config.yaml
intermediate_size: 512
norm_place: "pre"
rope_theta: 10000.0
tie_word_embeddings: false
init: "uniform"
init_std_down: 0.0695
optimizer: "muon_hyperball"
lr_head: 0.00763
warmup_steps: 0
final_lr_fraction: 0.0
Each number is 500 + 25 x the weight over its row's rms, rounded and kept within 0 to 999. Layers, rows and columns count from 0. Numbers have three digits each. The size before them is the row's rms in percent of the matrix's.

# q: layer 8 attention query, 128x128, rms 0.0488, rows 34-63,97-127, columns 0-63
# k: layer 8 attention key, 64x128, rms 0.049, rows 33-63, columns 0-63
# v: layer 8 attention value, 64x128, rms 0.0488, rows 0-35, columns 0-63
# o: layer 8 attention output (transposed), 128x128, rms 0.0603, rows 0-35,64-99, columns 0-63
q97 096:496511517529538535483459491522475483523484469479486476472542571460507512508472494507465470517463466501467489523482521498493495451501483503486513497516441545509505518516463529523512491489473516
k33 044:472481495496482530495504536537478572501505503515505497554488453504553488512504470520541487522494517508512496534518454500489440529534500524495501513457521515484505519478517493488467476517519540
q34 104:514514506492524469528510480500515494489482496471482525490506475482538502458501512494496493497555522530523486500518504499507501463479488488571477512556470482568508464458518535511534484514508460
q98 082:539490513483484484457508505467479487502479487498513499492507557559444493505478487513499489520492486460484507433507519515483512519487460455471538496485521505506468506568501483497518528499516479
k34 057:499523531525537511493522476515518477528470520493483506479485525514523498471496544490461536499513528505558509525525536493530496461498484499557504542501467499513522506449492537465499480462500488
q35 087:539505524510479533473503527553462503507522525503520526514477504470479523524528488524524468481473476492506557482489508463518507512543543504470537527453504530466493515501525497465489520485490518
q99 098:494502508518518491556529500520531529459509512547496532484509453518531498460510473518492493480502514549540495565484521497515493525457518532509469518527543448536516462454488505494520485472506473
k35 069:476484490473514512505459515526514502516494481476499506513499497459481526528463460508512549469483459488486504450465442450506485496530467528500532485535512506500422459505473535510512488500530504
q36 149:541511522504492515424513530502487470544500490515511533492486572505470473557501456508516479527503495488507533503488509497499502468531491510474537488477494505466494534549517478502458533490494523
q100 132:492536520537496483536505447496505524484514492516492496489469503471536542495469495490506505491546486534528488506523491524523526519500449461499463490528513477524505490467483496489522481495503483
k36 073:493463475461488510475491548507512470499475494515533537490538487495463498527500452507528506534518497500468492504517468452503524507526488530492556540475469485503506470509506492530467540482532511
q37 091:482481454490501472526513487490510455495454472450469531521481492524541510482489519496449520506535525512482492485516493512487501513472480466533476503560509457558485475471489513493527505488510469
q101 105:501512496514494520459485504505493473514484438490495509497470568495465512547500481516513499535496473454489518523500533527480523466519489518454545481484457516453499523581485479500482543463488540
k37 038:490476494557511491497512464502511515487524485490517489487534500551540482504490507465461565472502540499462541466524433514496460530460488456520511520482492495513521509484491477498513478505499519
q38 098:472492473495478489496502477511482516462502505519515512520495444505495544486504502478515509474514518534525502506494480490500481513492532496593475496491519490524511501452542501519517474498475476
q102 088:512484502559487491478516540473502490526505489514553483501520482500462499490505525528496446529478493486500506481485496494518492519475472475502543488502461521475510512514492512547460501476490557
k38 068:498505510496555521518503478498475507519480490493470493498453502521527538510514487449520521485500501494546544505461483461513512489508543530505473523517521493513526512489498494498521495525455472
q39 069:501442487501478481495494508474471509516536492460493494520478498553508524468505491497485514500493550509470478492464413558469448523518499465494530533534499502487484467509486488519473487495472503
q103 084:464495474510472500530483530498544507517485471518530495521495544503499493512513522493506514534489492525498481545492493505462528527508494507452481462527461517515517465475473473516491502494498500
k39 051:503494503486519474470483521486486492508529480452484491531474482548524488481512472509487513496517530498470506465464437512477474501483511527479525520499501524478489500513507478505511505523490521
q40 077:485479494509493514488521488528511491472522527539522498493513418435493536464505541494521537460489527527530496515489511458535481509510578499539488512512480476519479464479508539502471482496485461
q104 081:484474507501510492501518478479459534505508484491541502466532478527543487467497544483501509513492506505513496486483451485472446486497554508513461495498515489499530527493511512556465455525532486
k40 060:535494514489512492471528493542461471494483570533477490496468463483439542481472502486515506495512522489497506478531543494536519499528483474511515490509526473513487497495504488465485519477477474
q41 068:496479493494505483543522519512536542499485478490535525509491541539489524509457528511486441501503467525484499501524488504481480500473505517467481527509484509524492529500518474536533495516485465
q105 098:490498514515501468524511478534524531480506521496520507504551491480472529506513525498523530502509479494512507490496508527538501493455516474518453498469516474508478464485520500468523533478521436
k41 055:495473548528508478521532504500532445497490509515491514492471498541505508429497439504497451441483512501487508505515490508447471514475479543489511546532503544520489458489520518518486471484496488
q42 072:515478454493521468540510481473519520529504465475523534471501483556486507483520495493482483525518479477495494530491504527484517521464505494501444498505515507496470463449516494537527470506477472
q106 089:487524480523483566459492512548466492505528497529534508530524510490439510529506489519510440504498457508528510503519487490501504510511513503546530505463485521491494546541484519487505535507497507
k42 048:535509495534506494510523497451536530540488522511503493482501523556525466484520465495453519490483519495487545505481517507465479516502515522488474489499517543463499497459508482515503481497495518
q43 084:502528487519509512538486491469486497560492488554503505466471542519462492538521473529509528522499460457468512502516497542456472505523513533466531549488474506486524514521471479461498513523496545
q107 100:514462487492510530459516513501484476541486472520516536500478528533487508539518517486498478556485492504473478483458476514485452522509502541470543496503507497451474537512494504508492512549531520
k43 060:503548483523486513512511486490508511502499536530474494490484471472496490507520468548502489533543505456500570530544571490469511454543508508531490487513511504489527491457504500490486520525493497
q44 077:442517539514522486541480495481480494515491477433529477515510526499512496495474504454465511515499453504461485507533529497513523527490459472500482488463508491516463484527477494549551563505504454
q108 088:508483589519479474514490481531513506506509521510475506524493475467491528506458508508504475488528491498503489506514526463530519527492483457542473530507489489543488490486474493504521557484500448
k44 059:454534521512510525511501459465523503470496472473512477514545516510488452484481473489474505530516503483497491452510538516494534547449494509476499520482497490528465474485493530501552467528489531
q45 076:494506515442492509529485518454500507486535487526501531530461537476515486519502510512500476528508483515502482496448499523441483495498463497497531522522484502500514534520543516513478461493466524
q109 092:463508514489462570505492523475529505508497446492503511533493546465504480537511531528527508530486499520493504512487498525466494492506477523479518444479491484492506507507491503466494542497491515
k45 062:526502520434536498466483531494531499458493487489514520541502523552492506511481480515440495510490499510520486480482485471476498515498449515468529489483470528524505485517518486510500493466543509
q46 081:564485489529485484503511536506514532505469522500475470496465468486514528493500527537495482503490534489465490482526420470468455486490525469506512534496523512469489487514537479543508447545498530
q110 094:476508458501467497522518486520525520529465506496549473476499528538485503527546498504502494531466469487493458527508515520462492514459524529505496448495525512504503491489489522539520543534489509
k46 063:565486500509466472473526497488491530522490482504457556489457528536486505494507515547508497516499547477444535507487465475463457510517505488500483491493525517455465521525497493479476443488533497
q47 099:486510502491500486494486485504534499548446521467515483511506531513501462532494513501493497514528509467444479507513517562536450517480504522495488494456531508445468523525500492495538583522515498
q111 091:496514519497468459501511507528534491531458549475476506531502489493438503513530524520514487547554513461454516490495517529519483531521531516508485493468529474497461517485499499477528577512499458
k47 068:486456473498491497480451491516540512527451502454512537446488525476524447508487500512492501463505538517457455517466497541485488526464516513490507491499511535469492525504509497520532525533484489
q48 090:519478464510525489486551456494478498524490527552514489483503495524509519494500504478486532477492482477487452484496555427521548489456484482462496545509510499477508455500513482474537547496511488
q112 090:504466472495501478509545479535467464529490521499479528458479503538477520475510515501496488507511488492496467470478543491513496482465490496493515549557489508482485489541518495509549514515524486
k48 074:537528523509512471504527508488514504484491580525498481493515489515492513448487476491474549467505516503509458475498572463525547519470497495479521506457480474511493510510501483471514534479534500
q49 091:519513484490491518526479543519493497544478512498487513541511550533448445474511465503519500516517474491519492501507516474513506507481486491498506511489490524511490465566470496501518546526497479
q113 106:532504512471494490451496544506493501560485518466508541507443553570486456523489456508538467495519496501497500520483493482467486502489483520480496484476511540473513500535475476484489515495489514
k49 093:514527495526496478494541505511498445503506481503495505482550481496445508472510449492489504489497456443506484445498514502496542496506502468495525547511465513533482483555490515504523533533510486
q50 112:495538507537502472481500535485524534489497516500486460468554496527480502505553477472460529522488446487530537484510455514504487476493504474500453464497532482501494488470486541538514515532495490
q114 081:509537476533488461491510511516510532515484509471509486462553492559501522500537484488472522517470452464521520495466503507501477482479487481494456466530494498473472496459496502549523534510469477
k50 122:453519536512522504541534493493509527466554483511458491513547487505508513531532488458502499536481475476542558500547466507484493464518511513530474481504516506513507450500474557530482482507494517
q51 106:526519523508498482507455507474485492507526521490491494530537456479482485492512516493527505516507496511554532512521506486517506500515502500513507481487485486516502543472482509511479501464501539
q115 088:486485515537509499560459497474503512474520522508516487495512457478465478493498507465525495498515466505537517557528543472504524503503514515524493504527509484529515522443519521544490495478493508
k51 119:499514491493504471497488490496458475526516514497503502523535483467546466478521516512499513496466542531522498456516431526504497497495474444527504506451461489528492514505466509482467501483484510
q52 111:537504549523523503479529520476460531500529536504504533509491531504475492480488482503504517490515538484467512479519524484483478487481504488527484573482549520507523458531528535481507523540519469
q116 074:516498552532511508504520555463475542491503532522490543517467508459536506479518484509492538486537535501450516494512551464499509482471481473504495555500567515519513457502484554465506504511504509
k52 132:504500564539522494486555477473468520502533519474476507534471522530476485480517453521489466467500535493471528486472544505471505493491488484503494509500531518490537478554537512500524511543501505
q53 109:497484477518514451493465533518490504485477552470465458515480521518510530478479508506501473519515513500508519468487500507505523516477505520522482543546510479521494490467519532507512512544529504
q117 090:501504475505508440538486519486515481493468527472485471530505517524522522477457516492497506499514516495493513480495501538518500516477482484556467503532521485510472478477533500529502522525510511
k53 118:490513519480531532468479524510501444502471559474496454478485511472481526483494475497477489492494519455545493491490510499495540509505482506512488472545502495530501528470532498495517501524468473
q54 109:506525504500525477515508513514486526475523516478552504507481487533496478537491509487483454517520526511512519519478520529514456492525467491506479501546535489470513514476506476493545449498524451
q118 082:526526478503500482510510521519495537486515525458550494494487508546486474511480497474496474524502506508519484547492512536529493507494447508537483533555502489487522473465519458488512481469492502
k54 138:540537513512498462508491504495475524501530508513490480514521519493500493528479535471488407506552529502510515525502531526525461520557483469487499506549509515509467524467478480513504478496497469
q55 111:520497503503502506448451487514469525532503520514486493492532489487510494545499493464497504495494487482521514504475463466493539502515476503476444508500491480483508452571487570467492464496470477
q119 085:483554522471496514465467486540489504513517481528476493492545511475524500560501495466459477505532479499517495507504474488512525481498471525481468494474493501482531481553491529463518484473462499
k55 125:533487468504534536431471494489470576533494457458516454512505509517495469537507495457492487510443503495509523488491445501477524527537477497491473478483512509508459487531493542491487470521497479
q56 115:464527503522506504492490457456502503520532494462529526482486540508491514495514498501519509484534483507558451510523524554500518523515475536556500471486477476507520523496474518526494486506500497
q120 072:493505493528497505517485488455469513519485518436499525509500538549465512478523484499513505534515492507500487520506508541503525551504443502571535489463490499517501492501497504506487514480483502
k56 132:506542510499462507494513462481450540521540494502515519517512535470512530516474488514483501492526504500551481522521543512505506492507480483530477443472483470492473529492483546516501493492519542
q57 116:517466511505506463463489512520510514481503517457508526482509493530477546527485503504492470510445514527485484523492491474487505512532514518505484428500464499492474519473506488486474524496486467
q121 074:500472505486514445488526500522497519495487506497513528492523498522512520522483496503547465519489512527462485539521546495465516524515505497516462450483467491475492521460510511533464525521479450
k57 130:480478493492529508510437546531527488495529515482479552481514474537495518548486557500477444509489522533518486521496469491524503491541522543498504463493480501502486513519487489500482466495506461
q58 112:474520500528491514519513505548523491510472490557514490499503482474484472476471542526498470506465473473467493509469530508518481553482503504540482466490460483431486458449514466507525439452479527
q122 088:495521505515477477541535511513525520496464480547515495498495504475501509487488550526511491535445473443512486488446517496510517544467485516522450488525497487461481455439528460482534424467495514
k58 143:455500525502523533501509501523501491527487526526506483494513489495462434477476545510507506508465482488504527484511510522528472540496530481507484486476481480453491514473510509502494474484504502
q59 117:504542493517486504518474503522496532523502544506518472478522523514509497491524512516488535489473524486546490528504479496482544500459446507506468468482512486498466491490458459524466461528515513
q123 075:520528508516489509507485524499484545501528552536501521463509544497503482464498508527481545508493549530537505551493490515486508488500455478504493472479528474501467480496468474519452471525503514
k59 137:488503463503485505524486513543470535501480506498469507530502480510532552513516501488496512488468509498522512511502481524494511531484461493567497446477486492497444522498452488471494459499549503
q60 113:465498458504488519480535490524486499464497473508529492487487446493474510511480488541499494523496465497488467540514522498482481472477554510537428493483486518536487506546495504537528484511490524
q124 068:467494471513482481474537492535501528500493497486542510481494474504495521493483496528520492494507481535511484520483488502498471494455559483513460518488477523527483482563503497525525462501478534
k60 139:523483467502489522489498503522472485482538453542506493537504412516496511510509490526503520552495483488484476534498536499504498469507530484531452458451478487472518504552506492521474497498502496
q61 108:465490494491463482541492503481511552509526490463501509528440520518515514505491496474493486498503477509474501502534451462534487528502498509527521473506544493452493553530465509456486520452479501
q125 088:514489527508449479511504501483509536516513530470483533531445486493505483507487480523496492502519531523456483524522440479511525531505463515497486473487551504464518518508473510450494480481495523
k61 134:485488499500492516504489518480509556538543499498480498516456553507514529464502468495496492520521489513480489504531520468511485473496497538535517512519504503487517520523490512486489531452502467
q62 110:509482519476499508509508510544499443468486507478491488524494499447474533536451495472498477510524485487518496504513514488500499510501443498489487456497497451512511539503497518518507483545509525
q126 083:535515531484511504521493526549500458456471521471489525521512522467435531556466522481481458512548494492494530494501514475516503527499453501463489479494510486535513514526474518503495524525499504
k62 135:477483526493491509477504521528487425472483503492478471506472498460474535511496481491532533505494477507484471497520508523501511507509475486501495450537512481494529477505527463514506510533487505
q63 112:552494515483478480521458435518528505502487509468492481455497553482458497527514521506499479496502519527547491485524474474482520471500505525482468501528470527493491518518512485522500496488533498
q127 085:542464519490455463544453471520513519530494510469481463495491523472476484535506523479504488478464506497542487451507452491484532485507537519467454521527477524463501493506485488490522510480521495
k63 126:515518495513519504503500445528512489471505475490495472428541479495496534516542487457514519498506534505502509492516503466443541462498500501519526457532492508484498521495484482521500495473514502
v0 100:447519462513467470515443520509467483502478555490485517534512528528560498549502502490511490489469454464492493516475516469456547501488502500478508498479524497507512450537472508494484522544496493
o0 091:525462484490495498476563482488522503483541493518471456470498541485472533479447557461491532519501468544505556513532481496487500491506500464519520540563483522484498482485522484514553470459489520
o64 104:514474475515523522486552454495493521495525484512504463494500518504505556500460536520489529545500463523520576500512489499484531466524504473552508527484501522499467503489502525523518488497495530
v1 099:552495524468533485497536490537500514487486493524528472505508496505550497499476468492503469457502476512504514487500511502463504505515506459469474482451451487502519481500493498512479475490468475
o1 091:495486500527491469487516472475489491489469471475484533514533542538470481488536499510527513485509513487522514516497557514525456537464482520553499527499533494496526521504537522489507528492503515
o65 114:532441529505495473494498472462467492511498516483462523526500513544526516483534490521506514483520509500515508536491549549511484531504520510517529540544535492497540482466545512503478534501508476
v2 100:477446525493492489542509467485539494502488494518528455584496499508487510474489477502527504512516524493504507520534491510471475486496523519479499523472526531519505553499462503499519506485524461
o2 091:537549492487481494514503525513479478483516517486523488470532518521505495533517509477485467493500513525502495520510472505476513516525522461483492505463501552505497466480515515472527497520490518
o66 107:528535491503507486529490526530490506475531522494484527492493492558522473509483496467449438476535526531507499479513465515480529514503511506502492515505493520521496465453520502484511501490474477
v3 100:508504457494497514537534495484493499505459512494485497511473473505450464486467492538501489478461496508475459556549485507500529502517517491448532467538491498511492492459498502513504469505515464
o3 085:495480509528489448489500475542513493532494493483472511511512501480540469445521525506486512511576495534524502503521539516545500458504534502509482504514546506504478505515449465482473514486498469
o67 113:481489509492470459490512451543529507504475496469489519460501497497481474479525466520505480485548517523508486527518536522488516461494511477524479485496544504497490499523470447481454503480501484
v4 105:497492500470504460461543536498480486514534502470488534520525526496450497505492505488459484500463501498496532505464492497504489453442521479487525461495511448511462501488496491550489460505526514
o4 087:445516495513548513470488493511508444501481486559495465528452521494500467490483505468512473506476510519535490533444516503521478515496533495517535487465482473481541511536489513507492507502481486
o68 121:463501472524553496468504483497525446526492470549504495550461522514485478508464515480535477509487487510516489524476530489540472478481524485521516517482488471468516526532498525507498463483502477
v5 092:498476518518479506539515492507509510454521501491487493475519479445499503460487505508465481491510477520492516527461445502463522502494498518510480467541517551540508548509475451526430545479475516
o5 085:524500517490544525469483533471460456503479450523517531520493485542507473512541525493539494493466508469493499491514490486526489515527524498471519543486497533461525482475515481512498500536455497
o69 101:485477507487551519519493476491488463509474460557530502479512490531515452516568517489513469476485508515493507438486501518480504488530508507484499510536513502499520479477525505512485498515495529
v6 099:523502538459461521532504522530496489508501481503462487482444511500479460494530504464475535497463513471496524500530498488485478537516501513504494538561483510506539519457518512482504502527512496
o6 092:479539465487518511467496471508527502473501495466513491498511510454478477486533491483517485499518521496462471529493480542534571483497439512549518486487518500486523489495514505488506515476489501
o70 104:465522476496509526454494486478530506453506462454493493518510520473527486469517492484530493507502539518459464506518462523511560478472441517495501511481496495511495512514483516530476520482456511
v7 103:504496515510489550480505501536547537532523481476511471501510500499486521468459506519535515491487543509508537515491502519470475506500497479463479462512507480519506466501511468466531534491459465
o7 091:497466511477478493547479490491504514499456524519517493490503466482487473471502488506490535501492519522514521476482527506537511527536567486470476534487473511460509506458524514506500496451507499
o71 116:487453502493496477549482504482519520493462529518510492496511473515520470490480510479445502507512536516510528469476517490526516534541549499494479539519475493479499492462507460488488479425490479
v8 101:506476495533518478493448506509488482502478540561552505504503491508483496501439483511510503546529503533490531499460429512506517509494512484552535522519518523521501487493501535502555517502497536
o8 093:504478494526476525485493514463459497480501542499502518437482481503506475529491537486532474450481528484460509494491525517520475476557472486501504475533490486490484514485556498488473494483498453
o72 112:509478471525486504463514517498456468546527530508513496452498497472473454510510490496513503443482500479453532503475503519516500466564469497494487489510482491485473499461555526521486461495490469
v9 102:533493457523502540515531477525500504517501480515534522490476498509484515515505506466505484466486496496434535542512491519478497523470531461496508469501486468499495472463491470502527529467501509
o9 087:532530457499493491516456507515513546496512487505495505476520494501514448477481498516536552516508505549542524486482538507561537497506503489495509479473514534458513521520519500506509537521518493
o73 111:499514513483487517525465493476511510488501472503489511469509472478470443500506484497510518509509539547518517492486527476545517535476498525484494468503518546472534487521499505504496521526521515
v10 094:509479527501526543533553546485514490500491501484512450481523467539514482518495506519477482492504526541505516497489500507484476470480523499498484485517520544486458485504509485503519496503488520
o10 088:485536520499459538463456468527489530540505496492454479499515571511466492488506510447553501502534484507489471492509491501533501498494493505500495507511526500464512478501500461469529481521486546
o74 097:500533515482457511477464458517481522548487504505466508512516572527518467477514512457524501523519482505490493486468499542537499507512487523479513513504517510476502458474485491474497483519476523
v11 097:488516500476507498497483569478462496511490537519542463505521525497503536487505516527495514449477446453459487524536513512511495465528530508487443485473479578509478520519493469454513468500508523
o11 088:495546523509501445480534482497560544509475498475462530479517489485525504472501529465534485486514550493556478509508503521492503482477521481492556512541462490508512503453501489460521460500523491
o75 101:525551528496499506496563465500548544516473497506478531519483514478481473514507530527486489513513542506519513489492502504494501458498506466495559510515472513483503510505525475469515497484504542
v12 099:518497515521482491489545518444470490520507471484504487483450504531533524497490517468521511515512467500526495446486527452500500547505511510447546491539511483475482507549481489491450496477499515
o12 089:495518547500498506522531491454498492481499524493522512508524501473467486526545483500498504522483515454491492534469479498543499483500500502513478515477534498490505522501473488483518488472512450
o76 111:526510533510471515553474476465516538472473522493512492480543501505522514509520512481502538547479514449501520500481465508510549481506495521497503468501527497487485511503468495511498491461496485
v13 103:453498466456436488506513486484499489532523484560502485479467492528473467486527492499495496430523496498514510502527452469497525509493514541524497553490533521540495531502522498545486499497523505
o13 084:501531503527540560485563489529463470500536482470521504500493493500510500528514497513512492485530501483530500535458491520505491490485521491463504507500515454480513482499482510480551516489480528
o77 123:505503484539545513485546461524497457499510497470516492497492510472494503513499478515528480453563496493527484574504475512493490482498489484472520511534513459485503468490505492444544521477470469
v14 099:532502534476482525518513523530479509481512527436493521539508506511519480480523527498532445446490493482500487503433504525505501463494489535504493497540515472476511482491505481501514510470522474
o14 092:485533489531479455522498485470489493503476573538493442440483467513504501507543492500528487516502463513517496541554474493535494485516490563516468502461515492475553528509470503498475514473485522
o78 107:521520545513492499535503457479467456491456553517500482464489521491487500518531525540548480506525452528492471531556474482529507493528504524521500500486528480492560527503475503486479470486478486
v15 103:518475507513498520480484523483529509486500490502493514517500527486467515503516512522528485510483488494509492502481565502474500535513517454455535508509519511514494564470488457548501533535465509
o15 086:519515459496468479513515450489540522477495491485502482537489472510525479545490500452509532476514497489488475497521493488479530482493500481525500505498487436523504493493523500487527509499454450
o79 118:474532483462501519520484477512537497504496491501510446535513470520478473538509498467509515534481487480493498488532520516498466483516522486464534505513491447488506510485530438508509532497456449
v16 099:519514511519483516533532489509459513470524506531467480495462489523532513550530529509492502504477536557477484479488487526515519480486452496491475507505480536510482453484468478517531463482458495
o16 086:481514513497524529475465575530526508539477472536482520459517539528513506463485495526491483484589478524526502484489534502476546515494485478509501477484481473485512524510509484479514472501484471
o80 109:482521504484502509487482515526528498501476489545507515465489502466532528468500492519528513480580478485504548516498505498476523533487516441517486446444505512525528484499504527513486466500497506
v17 097:481499498514514484501506522532548476518535499568534517493485508488485467565519506518515499508522479491486502479477537478465523544456469490489475489526559476485494490480460511437477476492452495
o17 093:473521468511465454501493495512506508524494503439497483501501549511492483523521449518486502517497488486487494556457532493513489481485499502505481535445464526523490512499556492508510511481507518
o81 098:477502454550471497477508528485488502528502501423512503483498535519502510487502480504457506472514489482504504525498514523505478477516502474505517493486492523517518513500580484496500478481531537
v18 102:470448447518561472492560516522497500524502496489478480532521483493521491509546504466488499525527527534487471528512506443476511476521475484480487559517506486511489504495480509458485537523506542
o18 088:482487505533512476478524528492481482509538531490550488491515547519479490525465472492500555497470503553509474488539487514548468509482536549467521465467510491498471513480524483465519496512557533
o82 115:501508478505504507474536549510494510482554517480541516517545536537491508523475465491521564526522515555504474452520506509538490495459505541505475468519502475520507496483511472503493473512516537
v19 099:502475479490442474491473455494513473535507493514437455501506516508512515517478475516498497553507511520515476518478465468499519528464513524438491478476487475473509493498512504527493543552506477
o19 085:499494525515468498476473504491526492521512470511534491484471491550519497493497543514516497450461471538497481498526507517470494472546534488497454490521525520507510459494479485524484518495524510
o83 112:511507492505505494461469496504533512526509467505531507476479539570526494524500539534499503453483488519485494489500495496492491472530511517461439479512515530480514486514495476526469504488495528
v20 101:531496480476447508465514511537488486497553512466498499468505505449534524515487540499495479520484459499493546501546478472553510494493496514515468586479455538477475485502496462527550508481475509
o20 088:492472543555523488475530502496508460514448491489495499544476501503504519502496512512524530476514487518487528501499506494492496524458511496471462529570477475460488531521461536479442463492484477
o84 115:522507513539542515468485528497527488491452490449518494513487508453503507531486498510520528504507518488454552487503534460478466511482525479463447500527477480482503535518492500470465491489481495
v21 105:507516531516516524520501519548456450510461531519487486475562531509509481492495484508489482521490506519474492485509479479484473535489478496512493527499531437495486577561533476516507505458442520
o21 091:471497521528525508468472479483513539468515502489506551516493481484481499512519526474495501502552472536510503544446457472494497504527493500518452442496526503521513484518494489538514508507523505
o85 114:515497538556532527452498510509485518510523481488504516533496499467480503556528501476543494492521447521511532530460457461510515498536491505502490462530497516475496508522511498564490525546509501
v22 106:541499509478485485521464481493504519484508490505495484507480480472481476502530531504492478512466452487488528468526472454524526478537513481510521470500483451471509508444510456489500562488499529
o22 097:501537529536488564468466484482487487537451463474500515502496485496486488494496461503427489514487503499489528480495516522497457483456480467537480529460488549500456528502470488497481513500495524
o86 115:475548482541500569490481508476505471554506476467522518494482482476511496522500511508431505508479470504487558463506476479462479489480491489535475536478474538530478520491478480505479533500492533
v23 098:492515488446543493506498523501515479501508492450512516499484506470548518488490501514468474508515506493471512528541473513504553523484529464500530507503540510509520445505464492500521542512525444
o23 087:493475461514487538483549491487509505502536514501484462478477482520454456481485559534466465540472479498549516530468496485473472494530452503505464465462481504538507489514527465475493529491472504
o87 110:497489480500492513506536508501540503459498468535492480506492507460502478483465560513489482531519463502540522487456525493500505493471425481476491522505500496561526510508550532463519483478467498
v24 093:485517530521545558461502509508501512518513518503496511493532462504520550490522507495493503490518511494527469499488478433495537500540541525498535516484541530470458502508561498510528492518528479
o24 091:499474503497527521506495478491542508518533473473556483485448509525481478522483486514454482537511499463466486519477522478509503499509476539493521457500482514498503536461454525439514506501434509
o88 093:486444482510523513522514488482524500519558488508521484481497491521521452514500509499504508541523482488458461525497498482516506502516485540476470492510504522494507527506452520431523516494459474
v25 105:518545539481524466477514476490525497471477489482483500508503452458542519468477500487486501500496487522506511549483465469504446495451509480486478538500482474524503507494457522493507488527473499
o25 089:492541515522483520485487543489521552501499480546519496546471555518464505536503496490497507460476498505519511491483497507459527485507523477509537510481514480508472529537526459495473512531513487
o89 117:473530520525492479526510508482527566483526517524522490561462483481490506499523499516498523474514520498490499516503475535484513469526495453555538526511494466548506511501535467481481537524513455
v26 103:553515515490514516509504500545532503530468541486529468513472496514487460539501498466561485537447507499535492526532495498518518477471486523525560500465548528511548528530481475529501498494513491
o26 090:514514443503526471531467514495473509511514422484507481490483499513512480485510503515523478504573529466549488492515480511533483511494492512563479479511499519515469517451475517514505497512478501
o90 111:507486436488502495488470526471461507536506453489529473517477550527525483506504526512487468532558503464517483493494476499513467495556497531509505514505467528518493519453470513513471502514510525
v27 098:526493491497533535552425433482502509526501436521500521517517479526483519486501492492453497515507498495484494479484504511525535501477538495516450501499517496495499538477501534499520511499509496
o27 087:518475532526511517504517481524515490457480547499507514516495488475513479497505494502471509480491496471501523485541522502496486450534470530517461500482564529495537497471510474502515485504498500
o91 109:478515490530521501501539491552498501440471547505513523500519465482494464502525465455500526507495499496542532487526509508485501488531510558471451515494523537491499493503494498530512501503527518
v28 101:455499489478504516516528511508493492476529498450524495487471488453515494527485523470518515550448526509512519475451516513464521516519526504507518546486463507473532513501503490499507516453551496
o28 088:505511498431520543478480489488521510472466490491502492503569489493473513496514492530524513506509547506489512529552500499529487498493491487493512534514530514513483545534503502494460482529499505
o92 116:557517489456483538460478535480516517479496476525498516493533531484481488511498508524506492516465518530466504480560509453552446497497472501495522534540490493559505552499469486516514523525494494
v29 103:471500521468495466525472525496506486489489490517486525513506484492533494505483501513525491502520511521543464463499486487466446531514464494546462474531501528519510486480517461448502528554495478
o29 095:498485508508514475505514539480506528536517504452512520476544553480509532496499519499514472533491488496497454463507450500473453495529485489478524493461493504453493504532478485505494504490500485
o93 113:476513488483496458547494489499528514508529514445533538475548474443465555501507514477501474495510490516492438472527479476487442476524495491517517476503483480497523484483493473528518487518463495
v30 099:490460532541474508479543488468527478500496536490509532562544506474504528521499480460543516512500505513486501495544502522536493465496549515510527472496513523471523473494496493469490509544506549
o30 086:504475493495469514517490520530463526485480493536482490478479482500486469496489498538500448459494546537478463504510487494463508507497542524507478526532462467490455514511514488457515514458470486
o94 107:496482481469472545519494504517454558525491485558510470495516491514479487491502532514498480460507532534486449508493500479469494505494531554470501535520432465486470528528516494483518537451467490
v31 093:501496490501496487542491483510539529529521511505512504529458531477505504489515502517502458512479533528494465449494473448478539483493475475507462483520510484515491483486496463484539443546487523
o31 086:457498524475495478484540494503444505553483498528499511528574508541521499507520504531521528471515485491496525480485517490502505502552472481512539438465491492489476479481506503511491460506500513
o95 100:462507482438497503466545490475466510500471483489489494498523502512483509495499525544471516500556527469500486502474534501489467469585473492535525485494494507481495458467493456509515520507517495
v32 101:470527491531493554496469524486484471460515521481542557440478494524518469502529480519527490455495485512508506486534486487477473497465539442475506503473478500539536531491490486512533457517527506
o32 089:490524468465477467507524502483506456518516480502475517483491514494501471501457479472490529567530492515473517486510478513520527491489461532478503525485521525457469470471504541505470506509453460
o96 113:504531456504486467550527503509538506477506462512488526502504504444494496518451487486542530537520503527481541474524497500504516500507445506480484500469537516491487483473504536525478514502471499
v33 097:490554458484509485525509498517532511523526528493473495473515513536508492552497490473498502490531533441465492508475518506502508506552526503458540480495489488466531491484512481512492523507517560
o33 084:508487504484507505505520507501474516500527473501537458491540516493509556485502494480483505459440480521514500478448504528501526508457495488525508488482523540484536492488521544441510518488483466
o97 102:503500487487509517539523507481457490482493466501540477502527506510454597515488521494529502507457483524513501478481534486523504517470507513520539511481526552495531501490509502447500503483475488
v34 102:462528514482535472423525522512562529522503492520461514519471516528536514514526479537516471513499457534530511480530492553511523482475510493506471526517484494501581505480511475527500492495527478
o34 082:462523493475478505501494519491404531497515475537472496535545510478506477522490506466492470473472473477515479497512512501480515479464499518516484497528512489484510466492458453495491544503516497
o98 119:458537475502496508458490505496449557464533495530515483538511500504506513491455519505506492500505500442525474493537511504485503472456495476501481526516496496505496519504485461500522562518521492
v35 099:485506454487500516524511482502472508506508490485464499495504450481504494493507464539457475528513487464510538499520498497496474490443505496522512461529487536491524482535479464481523504501487513
o35 084:521492546483519504485505476500503490496525496484516487509539518566484484451523503478517508543506500500487490483454443479519507527480491461501497509517489495501506478477504482449455499483502515
o99 110:502515504493526497491503484507506506475522483499519497535531489547458502453486491476545487512519516500496519446472486495496508513481460458543475529502493486514485492498497476471482510506525531